Part of a small language model's weights: 12 layers, MLP 512 squared ReLU.
Each number is 128 + 32 x the weight over its row's rms, rounded and kept within 0 to 255. Layers, rows and columns count from 0. The size above them is the row's rms in percent of the matrix's.

# layer 6 attention query, 128x128, rms 0.0432, rows 0-12, columns 0-127
size [ 86  97 115  76  90 147 113 106 115  96  92  96  89]
[[121  79 104  79 135 140 180 129 154 112 127 164 114 161 123 132 110 146 134 123  58 160  97 150 105 155  40  81 132 101 127 123 159 158 149  75 119 115 124 160  95 108  91 154 134 100 144 212 120 117 133 134 114 123 150 170 134 147 149 129 164  97  54 123 106  92 119 154  69 112 125 101  94 124 106 139  61 105 150 175 143 182 182 104 155 164 138 115 103 182 146 201 196 134 100  79  88 167 121 159 150 166  76  97 153  97 133 131  73  87 142 153 136  89 134 157  87 154 150 152 168 154 159 110 154 118 130 109]
 [139 158 146 100 176 139  94 142 152 132 111 139  72 113 149 185 168 138 107  92  94 115 111  86  80 114 109 129 147 121 187  87 174 137 156 145 102  79 115 170  98 119 135 125 131 188 117 100 140 103 162 156 164  29 185  76 186 128  93 170 112  85 140 173 108 109 112 198 111 140 131 127 175  49 147 168  93 114 176 137  96 176  91 150 169 146 116 118 108 129 126 155 128 118 165  88 186  74 113  98 133 135 137 112 116 126 131 160 187 140 172 117 137 161 146 136 101 119 116 139 100 107  70  97 112 112 159  96]
 [158 116 126  74 158 115  86 122 178 128 114 106  67  84 148 188 141  76 110 107 139 153 108 119 104  97 124 168 103 129 155 180 108  92 108 127 124 160 194 164 122 122 161 132 112 165  85  64 144 144 116 135 172 114 166 126 120 131  83 146  84  84 131 166  86  77 149 188 144 173 127 100 124 155 106  80 154 160 178  82 118 101 135 109 183 182 139 117  92 122 171 131 171 108  59 134 109 136 129 135 137 179 131  90  60 111 112 144 149 137 150  79 128 143 156 127 192 135  75 159 158 179 126 139 173 101 161  99]
 [119 194 146 160 137  97  46 159 145 191 123  81 126 144 100 118 175 116 110 122 150  82  97 144  94  76 131 156 133 153 137 144 128 134 151 174 114 154 108 156 193 179 118  80 101 119  86  42 150  88 146 146  97 135 115  81 126 128  81 172  74 180 159 175 147  91 162 162 158 161  81 141 140 157 131 144 149 143 137 182 165 110  88 164 120 118 148 146 136 128 104  66 149  94 101 180 115 113 148 164  86 144  91 129  84 138 135 125 119 136 162 130 138 147  77 119 125  72  82 153  74 135 129 118  86 139 147  78]
 [ 67 133 121 156 156 139 191 125 104 152 129 127 167 203  85 135 153 125  91 146 152 114  80 164 111 150 131 117 147 109  94 131 121 127 107 131 119 108  74 111 156 129 194 181  94  84 136 173 125  69 116 158 135 174  93 148 130 102 156 140 121 115 119 144 133 119 105  81 175 119 110 206  87 128 126 204 133 123 158 178 129 113 132 154 109  78 105 130 197 135 154  75 178 103 147 133 137 123 124 201 102  90 124  67 165 149  98 137 131 153 154 117 180  71  79  96  95 160 131  89 158 129 110  86 179 136  94 135]
 [148 123 119 120  70  91 105 139 105  89 163  74 181 106  81 119  96 125 195  94 106 155 100 189  99 154  82 108 154 143 107  79 183 154 119 174  99  87  75  82 107 150  66 146 160 103 143 155 126 113 132  91 143 137 109 162 140 118 122 156 170 105 165  72 130 211 174 174 123 137  82 108  90 109 137 192 115 105  89 168 122 154 160 176 109  78 157  93 106 150  90 142 181 154 169 125 102 123  87 151  81 109 113 130 165 150 160  88 132 183 138 140 132 114 159 155 121 120 169 122 123 127  84 115 121 102 128 146]
 [108 133  91 112 158 130 131  74 147 204 166 128 107 122 127 130 186 122  92 104 186 137  89 165 157 134 168 152 171 140  87 147 135 151 167 116 112 103 122 130 118 119 233 162 152 124 115 108 145  85  65 139 185 169 108 121  96 111 114 165 132  80 105 103 170  70 160 130 143  89 125 126  93 151 143 151 166 144 137  61 116  85  67 117 103 136 109 166 202 122  93  78 182 112 145  98 127 137 115 133 143 143 138 121 147 170  97 123 120 104 132 101 117 114 125 125 103 185  92 123 204 142 149  45 121 100 127 119]
 [102 117 106 104 144 110 166 108 141 126  92 161 173 153  43 140 131 163 112 152  76 128  89 160 140 186 121 137 120 152  80  91 152 109 148 130  98 148  84 111 151 149  41  90 155 121 144 143 134 131 158 164 134 177  87 158 132  88 109 152 192 122 156 193 118 212 103 151 137 129 133 101 125  82 141 182  73 164 118 188  88 157  97 175 117  57 133  95  93 136 129 121 125 131 153 160 140 120 126 183 121  42  98 128 163 128 141 106 137 186 114 169 177 106 125 143 112 158 122 115 102 115 124  92 119 127 117 111]
 [118 133 171 166  88  88 138 132 173 194  68 127 198 100 127 161  92 144  84 116 152 118  97 156 125 126  98 155 111 120  63  97  97 139  86 156 171 134 157 128 132  48 141  75  98  92 179 101 175 100 130 128 106  79  99  81 155 165 169 165 143 138 135 181 128  73 123 128 125 144 153 188 144 125 128 165 101  54 112 163  93 135  80 136 118 116 148 140 108  91 123 149 107 132 160 127 116 163 113 103  80  92 160 143 177 130 148 166 141 129 140 140 165 151  90 123 183 106 196 105 113 152 124 143 161 150  66 152]
 [164 111 174 162 105 150 109 165 151 109 117 111 144 163 103 128  76 177 115 128  85 108 182 116 124  63  85 130 123 151 121 110 167 174 100  86 129  96 174  82 157  96  68  99 112  87 159 150 113 200 170  77 138 112 195 142  85 149 205  94 105 168  87 109  75 153 143 144 139 105  95 108 189 164 109  90 131  96 137 129 117 132 144 132 164 115 145 159 104 116 152 204  72 108 136 178 121  90 130 115 124 125 102 147 124 119 126 125 157 165 144 119 133 176 172  93 168 115 139 114  79 123 123 205 101 138 107 146]
 [143  97 146 137 137 140 132 142 179 164 113 122  90 123 171  92 126 127 130  85  86  97 149 110  69 144  62 157 127 130 150  68 160 142 124 113 136 187 149 150 144 211 141  71 139 218 122 116 128  74 142 128 118 110 139 122 160 150 153 165 117 111 143  73 126  57 152 159 137 157 121 189 146 147 154 164  64 101 118 112 129 121  78 139 131 122 156 128  96 116  82 180 146 164  88  86 140 146 110 154 165 202  48  83 124 133 116 107 112  99 134 153 110 125 141  87 115  82  99  97 112  81  95 151 156 119 161 164]
 [ 87 158 134 150 170 139 136 160 165 178 143 160 123 138 166 160 137 108 117  97 184 140 117  68 135  97 134 101 116 156 124 119 101  91  72 118  96 162 136  92  97 109 149 172 123 172 115 126 136  96 112 122 124 134 114 145 107 106 144 117  72 120 224  72 192  75 159  93 154 121 136 138 129  81 118  94 182 122 108 150 116  90 186 151 165 156 140 162 137 116 145 134  89 161  77 155 123 139 167  97 133  94  60 160 112 105  62 139 112 156 147 123  95 114  52  93 120  70 177 108 195 149 123  87  94 146 138 160]
 [104 126 124 152 115 123 132 118  79 104 204 127 101  86  83  84 149  83 160 130 123 102 116 135  99 175 136  77 205 126 151 109 140 113 131 182  68 140 136 149 151 186 108 107 113 137  61 158 148 119 112  99 161 116  48 155 123 114 167 133 100 156 156  52 188 121 163 120 107 157  80 136 131 139 180 116 119 158 106 152 130 117  99 146 133  52 144 122 126  86 112  83 117 161 112 145 176 142 147 118 185 138  52 163 106 142 160 140 138 184 160 100 118 159 137 127 105  71 133 126 145 167  87 120 120 173 147 164]]
# layer 6 attention key, 128x128, rms 0.0438, rows 0-11, columns 0-127
size [ 83  91 100  88  94  99 100 113 111 133  84  88]
[[ 87 146  90  92 118 123 180  64 168 147 117 104 133 154 143 126  74 154 110 178 138 112 113 139 163  61 168 164 163 127 135 116 168 157 146  97  64  63 140  99 127 130 143 155 145  83 191  98 106 155 172 112 141 171 100 189 193 137 143 171 183 156 121 116 159 151 152 154 127 137 148  87  85 131 156 116 131 218 137 170 137 139 117  71  92 122 138 129  77 136 101 125  70 147  77  87 128 107 133 119 123  60 188  94  87 108 153 108 100 137 112 131 140  96 120 165 106 142 121 115 119 120 136 163 115 178 135  90]
 [128 128 129 112 175  67 126 114 106 147 140 116  96 149 134 125 178 168 143 168 112 112 159 162 121 192 113 148 115  76 140 105 147 154  89 115 148 144  79 137 137 159 139  89 104  99  67 112 198 122 133 149 133 160 126 187  38 141 131  98 115 108 108 148 120  84 173 118  94  88 101 101 138 161 132 112 145 179 115 105 127  78 207 146  94 110 168 151 117  95 153 157 186 143 124 119  76 153  53  59 103 112 117  49 109 161 121 116 147 140 133 168 169 135 137 128 146 125 171 135 173 109 181 168 107 170 107 128]
 [130 121 169 167 127 172 149 189  90 137 116 150  90  97  97 127 143 107 125 126  88 111 146  72 156 174 110  95 145 114  97 100  85 137 120 147 136 145 132 133 178 133 132  77 106 132 110 108 143 135 147 144 153 145 113 118  76 157 103 126 121 173 157 143 163 122  90 105 150 156 117 169 248 154 101 139 153  92  91 101 107 120 171 162 171  55  70 166 132 133 152 140 123 178 158 133 169 145  79 119 104 136 138 189 155 127  89 201 189 125 118 160 119 125 119 150  92 106  92  72  83 131 120 128  90  45 128 148]
 [110 104 183 171 121  93 129 165 107  84 107 131 135 105 130 112  83 138  81 101 146 100 125  94  86 161 174 121  87 162  86 168 147 109 146 118 194 142 146 109 173 152 132 129 152 147 205 150 100 120 143 119 173 106 138 119 143 147 135 119  96  73 145  98 159 185 102 144 136 148 130 119  63 106  47 156 108  39  89 133 141 185  87 110 157 129 116 103  95 118 117 140 108 140 113 134 109 141 177 100  89 111 198 140 181 106  93 133 159 150 133 168 159 129 119 179  81 137 110  70 120  66 157 117 140 104 156 183]
 [119 126  84 149  84  69 163 123 142 129  99 142 160 179 140  82  87 149 108 109 140 117 109 158 129 132 113 141 157 113 170  92 186 126 122 115 127 107  88 141  75 169  99 150 123 148 145 132 111 180 176  90  77 107 157 171 160 114 177 111 179 139  97 104 116 153 144 118 121 104 138  42  18 101 146 172  92 110 133 127 185 130 122 106  58 181 180 115  75 161 132 135  83 154 118 102 127 103 142 126 140 108 137 134 143 165 214 115 142 137  77 150 153 148 145 126 146 137 146 163 169 151 136 171 108 183 140 138]
 [175 143 105 124 134 128  88 104 193 151  99 160 160 137 120 125 100  64 105 127 138 117 165 129 172 127  45 119 161 133 129 159 101 163 102 116 170 123 157  94 152 118 145 153 137 161 124 134 107 153  95 154 134 123 191 223 175 155  99 147  73  99  52 205 106 133 155 139 129 124 160  74 105  80 129 140 175  54  86  89 100 109 129 147 180 145 129 115 144 108 113 135 151 116  86 127 115 135 164  96 147  98 101 144 164 104 129 155  87 139 102 114 139 162 147 103  96 116 202 144 141 147 118  77  91 126  69 153]
 [122 145 130 157  96 133 101 162 100 102 118 134 179 162 116 110 113 102 143 148 159  78 117 178  94  69 146 152  85 145 134 176 147 155 117  64  89 148  77 110  73 169  73 117 159 137 172 174 128 121 132  97  98 141 123 140 125 142 163 123 152 154 127 101 126 163 182 151 118 108  84 122  60 109 203 132  82 128 135 165 179 161 139 155  58 191 167  86 110 187 118 112 139 145 119  97 158 111 127 128 126 113  71  59 137 109 203  83 146  72 150 118 171 127 144 125 132 106 123 101 138 152 141 133 102 192 107 115]
 [113 155  72 143 157 132 121 126  89  87 138 126  86 113 181  78 113 114 174 102 113 185 133  97 149 126 184 115  85  88 147 143 134 127 140 183 152  64 129 172  81 146  87  88 172 140 106 157  83  89 129  76 138 176 160 157 114 119  80 109 134 121 125  64  68  89 168 134 123 117 114  81 143 116 149 199  89 130  95 119 131 153 137 114 188  99 138 202 136 116 131 116  70 127 165 125 122 153 133 176 168 147 117 189 107 119  70 139 134  66 168 155 117 130 112 142 132 114 102 174 148 158  69 128 145  94 136 145]
 [ 77 120 129  53 118 117 125 143 150 169 120  98 159 104 128  89 113 113 141 118 119 116 112  84 161  38 186 107 118 150 157 103 145 141 187 100 123 146 143  98  98 128 131 153 160 149  73 165 124 108  80 152  98 163 113 149 125 174 187 141 109 145 148  76 148 158 101  93 121 192  83 154 142 153 102 126 135 125 120 109  90 148 117 142 127 148 156 147 112 140  89 209 143 113  92 156 172 116 173 142 121 109 111 118 147 135 123 166 112 146 176  63 102 142 161 191 130  78 138 162  86 100  72 167  72 164  81  63]
 [ 85 124 119 128 123  98 152  93 161 173 137 141 128 157 126 134 143 154 114  87 153 185 132  65 144 116 159 101 112  73  76 110 108 142  97 173 149 111 114 127 117 172 160 125 165  90  51 138  82 212 118 101 131 122 182 107 149 152 136 109 147 122  84 187 169  94 103 113 108 126 117 125 149 144 128 169 140 111 124 104  92 180  80  85 189  98  82 178 141  73 147 156 123 120 112 146 152 163 155 105 123 117 156 192 171 111  91 193 115 190  80 149  74 130 166 125 132 159 115  68 109  86 151 132 147 100 115 114]
 [175 131 113 135 147 108 114 117 118 122 125 112 151  87 101 148 140 112 107  84 121 117  98 134 129 142 136 106 115 113  85 110 104  46 157  97  76 106  71 170 138 146 151  83  74 140 130 181 164 151 105 129 151 183 148 170 130 139 162 103 107 140 135 112 112 201 127  85 116 115 139  70 151 165 124 150 163 128 161 104 171 102 115 198 117 187 175 100 138 136 196 243 130 147 159 125 128  51 151 159  78  95 132 120 138 157 105 158 170 111 157 104 116 132 129 126 139 128 146 160 102 133 126  90  47 114 100  95]
 [127 128 147 191 155 185 106 169 116 142 121 158  81  80 117 129 116 100 143 148 118  56  93 153 196 107 114 154 119 179  77 121 111 117 199  75 174 184 141 115 146 181 135 145 134 104 122 140 118 121 136 111 166 110 164  70 103 110 102 129 146 138 144 229 102 159 123 112 169 121  93 137 167 122 101 149 161  89  83 123 110  91 161 145  52 138  47 116 180 121 109 128 141 112 131 135 135  68 112 148 158 115 139 129 124  92  84 123  91 100 162 163 177 110 104 119 154 176 150 155 133 111 121  85 114 160 161 151]]